config.yaml
n_layer: 9
n_head: 2
d_mlp: 512
activation: "silu"
norm: "rmsnorm"
init: "trunc"
lr_mult_o: 1.5
beta1: 0.95
beta2: 0.98
warmup_steps: 200
seq_len: 128
Each number is 500 + 25 x the weight over its row's rms, rounded and kept within 0 to 999. Layers, rows and columns count from 0. Numbers have three digits each. The size before them is the row's rms in percent of the matrix's.

# up: layer 3 MLP up, 512x128, rms 0.15, rows 279-325, columns 64-127
# down: layer 3 MLP down (transposed), 512x128, rms 0.135, rows 279-324, columns 64-127
up279 108:492517511465535491479457530510553509487482511501486492550527470499522524511539552552501466529513539487500487517491536563487488481483501465487544489472484490484582447499523498498542508504512487
down279 107:534503483533504538508461494553487487495525549514540541493522462502471515464505479518459471444474505488499491545483514536481451505478517489509459505473462528518545478528527527490483511502519469
up280 102:485455452520502515532498504520482492471518496499555460530506488485500456542487471460477486473481486493523484504484502518505449465512507475491534519525524499553479488524523547500513477475517514
down280 098:493488489487497517525563502547497469499490542520501486518498537502514521558498469479531503539505489483569504458468511478506505486531513522503503466481487475512488450493484490488493507526479542
up281 090:503516532466485490528513486484458521556524534506506499480488485424482516513522503531506489496525525526459549506487457519534528516494533478471556529497521519499511522471508492463477538509515482
down281 098:480500447510531490517546501496505452497510480464534512502504505498494517463538509505507513484509502516464499492500499460531431473497489533534484498541484495489494530498483525495485522492513504
up282 100:528487538513486486488497464473489445538516490494467441510542522496502470482488546485511520490516485510488475468520509544442481499498535509496499516476488507544502512513476499432505512527504471
down282 112:481526519441496481554502546531493472485505460479515498516508495482528491493481509470496530516524518466457479513518488507477491542504487453483498509482506504522488466472470541503521510475494511
up283 096:478505501538547498519513508512529515435459505537501512472518480504478468512544525465484475524507542531525465496473536471494483500513491458501452536460474525479462473516476538475495508496486495
down283 096:508462521481518526542524482521494503494502480497474521526564487532473481495510478516491498522528494497459490493513515495517506518484496491487468517473519480510544518538498481536523508473543463
up284 084:500463511489498476475522518456488527512516481508558512522516548543523502481516471494465453468484560473489509514488512494462533505462522512475535498501448488524515481523495520482512484477504508
down284 085:508519508501473503510467520531488540530470471486504461469477482479453482480506514517545534528506464528507547502490500518502508517512495510547462487523539507506434488471521429551495539516500509
up285 082:524475508460549504512468521490513493506506508489519469492510520473506485539472483494499535521522545504498506495483469499467513501438478540500541514502465479481496476496491539506514527499515444
down285 094:505484444521519516521520484508502472489497489483509540476518484514483468472513491469508486516480485513498484513525510497538507511506543486520477496508487551509439532498503481535461492484491505
up286 095:441513515521526481483488528449533485480476521468520488454534509487496492520526478515540470498519510475512462519497483539500458476484470509477489495534489529509507474549526468508499470476450497
down286 105:511496488512467491459562528515462509498489493497481500520442540559488545459511448491529501446473514469539502506487495490513519507492477506440504500498495521538527465532508469495510483486498474
up287 083:481541481495512488482519456515522511515496513498544505498515494479530538537553533538469506522516513467535458506507550518500529486499489490525526481572492476528494536494484509516551520498456473
down287 078:512461494523537498505487503445498475522499487483480508555469490519507528472442483467501527469471479506448516500478482490463485507518510536510515548496507504492539499470489518501455521510557545
up288 096:471499509527507484496545502511501490517520500488493491472520510449506500484518496499479485520461487542524545541567485523526503476507457479511529482488499523482511458488491476509525479490495528
down288 105:485511519519480481455514469504518547500481495459467497516521530491452450477480506482497468501490492481509514538529506482453512463515484496487478512526530506482497522492538490532514529501482530
up289 111:514506546506503517497460504502472498535530508477494487504475478468498503483489507464470561514485509510486481546475479531473460503506503490478515482496486484468540518510477504490478445509462527
down289 100:515452488494499492507483512483494478475474495493498562535520479541481518504479562500492490491502527505515481471510489505512514485464508494532479504529497526517530506490510471505512524524529481
up290 103:532544552523515503506547526541482451514468498501527480537505449482490493478503517513525523503525476516445495455467475497545484481493494518479487539509477516488537485526484511489549499519505526
down290 105:470477526507462467454481488431448494535502442483474510512538470490494476496485478479510508499509527472531511535484513485505488500487508492516481448531471502542527499507477454523491475487478516
up291 101:506462487493504524543505515514476485539522467500463494518464511508542493520468481476531510534512542475452483494535521539487516466508542534509502483494523551500496528509488473517516485488481471
down291 103:532478518524493495431532525484468473484502494511511501509499507451464516505500497497475532521470504508484467504548507484492508494481518481464473516547505550491509494512536424514507484518499524
up292 103:479474463543497494491554488488507532503498548505530535470511498500525470457522480519455475496530493560487529475523498503472523483472496469507506537507506482536504493516531518489521443471474541
down292 106:519493482481518468423506470483552476522515513461515500519499489535500487490508495544527536486488508476498517534478519505481549493492520478445495481531504520509458519476512465492533492471485500
up293 089:473491492499540521444530570474497531466529509516504491489470524465531509507480502490454491460455534466517490482517540539517528538466522507487509493518509478497484516469506551526518499514469482
down293 087:505514504485479506489530487535475509539481501489497490490486461496497467527495477482520497476484481513494496495500489478470515487509521518548513479539535511470537487545505482514505436522492504
up294 106:490464503473467482478488506480516476496488519538508491513498530522502507439499514442546534490484533502509546486550468525498532509519479497500474539531519516471496461469484514495546485515486516
down294 104:490539430505498511512470555492472498508503520515493513504505494504510526475460509501477535495487523488523532496509479515527567505509439481546495475450469532472501510504499486517495507513447524
up295 100:504494482524550480504497518492547505440499499498460512454513525514494514491466501484481468512483520528498495486504527511480549468517479514457492520482497514520497458438513497501492538489519525
down295 106:536536500478486532538502527481481531508473484500501524507534514479525501541458507515485467529514502552463506525490516509501449490477508507495480485459500514506503511475492518525509505450461482
up296 115:501466460522503531511500493468530486491491559513472448505501476501467464481453544531512518496485456498476498487484531521498456535485472501492539519473524447513493484469483482491511496539471496
down296 111:498502536472505546506508489490501522482467536496508516503499530512539489492551499528491525541462487487498477485510487481537505534491509500486475497549498463474461496514535508489521530486460508
up297 101:520519468503508489502482478514507465490437507505528501495472486472459514465477501470495462505488519513500524476492521519480469549493515470505496475507479483455497504480449496493480526489487504
down297 108:551461520458484505491528506514471528472514501534511525484499526489502500490463531515506476472529537519470538485497498480497520525455521522513508516479515521469495479491538483485434507502459500
up298 098:474502469537529509515533498502524558470429516511507492480477490495520484495494462473508467483483485487529486484502526504543493527520485522514482535469526451464497508521521499474474480447502560
down298 098:519429494471518530508502464527509531496500508480478497557492520454540441480527499487474517469501506504505531517513469492514489491521469463494480527470537457534492485457511502467526527486483504
up299 088:534507534497471511540516550539494483513472512485465499505474498485521513477480427456484499510462531458486534489491509527477502483495549503474510499512472480493519480493456526530525494529509511
down299 097:494497521530564519512531517526516483502491477486519475484510553511531503485512500490548490447477544556456516488505478499475521510494464539481480522506526447493476498515497470549460498526520547
up300 088:541503470570505464485521514516482479519516488508497468549457511504549530506511507521513486529510458459505509468499516524475535456484484515494497499491457497488515523500485519463529512503501503
down300 096:458480501457483484492476520524480506500508489525483591465488520472520503484549502484507524491504542513489451555528504487515498508507498465521509493484515475491469525540538519468487480503451473
up301 100:496471504494468509511525494465497480481458534515483492481523487500508502555535446495497443479472504498484501501494464528506492503547447489514526524503522545510490503511529480465512501511509504
down301 102:502540487523484455512518530554499498542497522550478510482521467472526506495503469542527536512478546493537510476460520516486527510556534496507499491472503510515547455464528525492485516490522477
up302 090:509555546527503493441513474490478504507530471506504530487477516489490517475483487532472497509503519525525481493528544497488492477503436467499477496532509510469491481481525503525510534463491477
down302 098:507511536531512477502492509553497463506483517503485520484461516497487485478533484484525523511527519497507511518522525497501510524495490503475470468480516490467482466494453481472507475515434462
up303 095:492501512520493463477533495499520522526510504504491492566511511451459445477479523491544510503508482526512529510529501496515493496485476518523531471533503464459464483478474486505543463474421504
down303 101:514509470515466474452534508521503506497454537531466491510494528509502488516489548520488536508470526539540497528499478508545493519483508504476542535524524536518539474521476540513449477522498525
up304 111:492510466485512493525520523534457529536474516531528531503489478506513502495506525500458500560526505482497496510448511555521463551517475476475497471463491498523457492484462492479477527540505498
down304 108:507510518556475497489489500505476561478547501465484496505452504494554511471531478511479492467501476535508497477514485535479486505490539505511497521478522453513490504508507459504488523498512527
up305 071:501490464518531500511503515472458458545512549521510524493479527451541529465499516504473542513457473492532516528484519538497521501445494494468520512516473482513491493514492554548517496472501457
down305 076:509538497533495505532482451491491530489453500453525503479475508491479499515523475504481515497533540522521496474515488454518538502541479514465509500473508548511484517460513492539502476492471540
up306 097:561488458500477530544493476480524460478501491500468511460489514497500503473480468465530475552493520461504496474480537487437513515502520496529513503503555526485549512469526485498482501511499503
down306 105:489510543486554505523444500531480559511497510453486474524501514522467541509482479468487503468505491526489463526525544482508501484516475475480527478534498510442475518512511497500505512511456484
up307 081:516489489537489479476447467511471507483544465560460503547490503520508492474513515507484475501528501497504541471471496510504516488523471473502503444465453488495471505485513513497496558461511487
down307 093:460498504498507473494525499512490534501508502478552503491454528503454496489461520496490536556525533518494510468503512508507496539485521493496496495540557504546505526527477558496506509505497528
up308 104:495487550496469476498517441510544503506511494501479528529534546490501489493483454542477499502472493518462473488477517533471489490513494521469478552526505500502471493490489520545521508501474492
down308 110:479464532496531483507510468484504522476503510484448497555488475496514475479481493496517482516516502540511484533502479523498522523541483522504507511497510527480455505509467490527565494521461517
up309 084:485443558508492484511503499456479510448529504517465483506520478527510454499515482514523505495493504546473502531529500512521458541489486477473515508497505460452472538505473506479502495482480502
down309 080:512470521489492510467458504458501517565495476543472527474502448496512497526530485484470514493484470475510537473474489506481516525496503491492500490490493482511492491460530491527475487569497449
up310 096:510540481531501537494462472541459485462441495500509490504483517494495528499532508517484505477511489511486515486491494504518464495482466502506511463502504496490484489544466487470486522507486466
down310 109:459464511506511468500485541503516480459479499490479455520498552511520437478496481522534489551505496484460516495494515497471514498501478528494499517559524542507485546493500498493540484449510498
up311 103:495473515470497513493435520496462453518494502486495513493497498546520483469513538465572537501468519489493505534502499463455503514503468489460520496498505513475495517511520511504496492469525510
down311 106:547473511544518521508500473520515509476549515555486534458496469507502470483525479502515487498488538525533533502483515476487516501515471478523528528514508506454465458452478480491493517474490497
up312 082:533516557562530494527490513502472498484523489489529509521480511496491485446535522469501482492510528495530485557523470500522509486486515503476492520497452507468498489511445517516499504486482511
down312 086:508493568493511489470511490526522488541503503514461522489471508496513545502524522493516517491494537506496462498505479515470500473486512489465497433508454483509507512564506467515465492503482506
up313 104:467493526480510512520462487509501500533496470494460462493494544483477519521493506513522505508459471486523527460470493527469490488476550452515498465487515506482466519479496478468486481486472530
down313 104:518476474465496505463523479485533506497493482471489500472489516525469465501460472477512482456472517473515529503535442488494473503512499525530491457519504539482515524487520461483490502528490492
up314 098:459502515535504489495420501494488472533527479509496489499486456483507517472527523491527464492528515496485499485480493537502449482506505505451499452536506502547505523494492486507460539479518496
down314 089:484506494483525473495470499508481496523516500482516500552494498529497515527523502500473508520508467532521481429512514468466505476533525474534509544525514499549553475472494483535540485494531508
up315 090:456511579498500454495515534518474511506517473517458487513493460525476504468511503518463502504488525481482499562501427467470464486476505530478508493493496489513483503506480510518479516501445500
down315 097:499491505499517505507549456516504458506509488539491478477490488466542525517516454520506460509511479476514453477487473514508494479474463534466513475522505481503480534513500449529523491513456538
up316 096:494472492494475460477468518529483433517492471548454522498536529491522515481501522515472509526484495522486533515491534541512537485540472527494478528491492477490482476523448496478458526532517461
down316 088:471485542459516519495491476484511532515514518433522500505505502477519533483450518517513495500517491472535479518540509504550472510520503511501521501495497550506513516458549476489524521503468487
up317 093:461482496521463465515512448504479480477492566512478530477525502493488478495506511509498521465475508489496520520510505502449464524492509513490501476531485501478504529464497494488497544513493536
down317 094:512524485511475496478550541496532509571506522463504531479520494512524484495533523522521529479487521508512500468462519458507519529509521511491513536549493511522573502554487542495446498513509513
up318 101:500481481490499509439534516485533491490496504500425482547494500465494518469447524474515508512525546514563491479525504540477557521475493526499505541467518514496486479524459467488515481490483509
down318 110:505517504518535504497461481504487457553467532494517508485490488516485528480490466490515523473510494494506521477497505469487488540500497512504547451502500422493489496519501501466451525556487524
up319 101:486455522499509499543511517522453491539486476524524486478444538504479505499507515490526498476484469475498546474503504510485484502475519486532516485519535439477529530511464501471505466507510501
down319 113:523473491493517456521460478509463487496513456515514502491504493486494513489513490513502524454501522501502463500513480528457527479494494511526518512506525483471523513494511521481454529481515521
up320 111:499460476504497438520496473462491511489537491481520506515503466510499532514508453552488451529471546473522462491478509519465504519528522512437503471522481486489493499481520535490489505525496490
down320 105:506523482500541490511503515508477499483532466473509539508478522535522473519479492470496542473503514517488522489540532518491502456515529504512519520466469550521498503472482532501500484486569510
up321 099:496497519508498507493505485541505480546501521525532539448509506444523484456505494501533454524548465514515497522495494514509513498551512482551480502527475472514495456463557493480495494494530475
down321 099:450511488524491507541509494493499517480476510489507464537485517498509444493531496501507536478499519500496473504511495492492520459500503458481523450516513503493532458520515493521488505502462504
up322 093:484484500508552496503526512496514490528459493481508500509484479520494501522506482499522513527507470496534480495487534491484496540541493501528521510538532505529447460488488506504526519499486541
down322 098:452475496523501527491508520507529420500474523521522489494495504525499526531518500476505495468472534521519524464517496511535522473511492482498494530471513513480524516570467514481485488476552471
up323 102:465500513492550491502497496504487477488522526515487519479446462516504482457498472492475514497482509519453517519524462533481561495521465531486483475464507506473488511481487523513539521434505536
down323 095:533530455476538498473487515468530488503517494499487507462524493530482467498486523488501551499450436518487548531508471493516515499476513506492498537534483481542470509506503521480499565556518520
up324 112:467494471506494483506492477503512522530500506479476457491478491500525496457526490542492508479524507503562470485431496494529528505504472486475455531491476464496509526532516498491475457488459502
down324 111:501503462525531489480503499499503533487525495532498512473493488474484521495506516473506479508461512550548482501527497475531455508503512575505518484478496481546477471519495512471445520528544481
up325 096:531502493514500489565474486484466523482444486517515474525474530502482502457508510472470479470496467459474493475481493505517527537527496491487510472460509457493509511481495523468492513515529493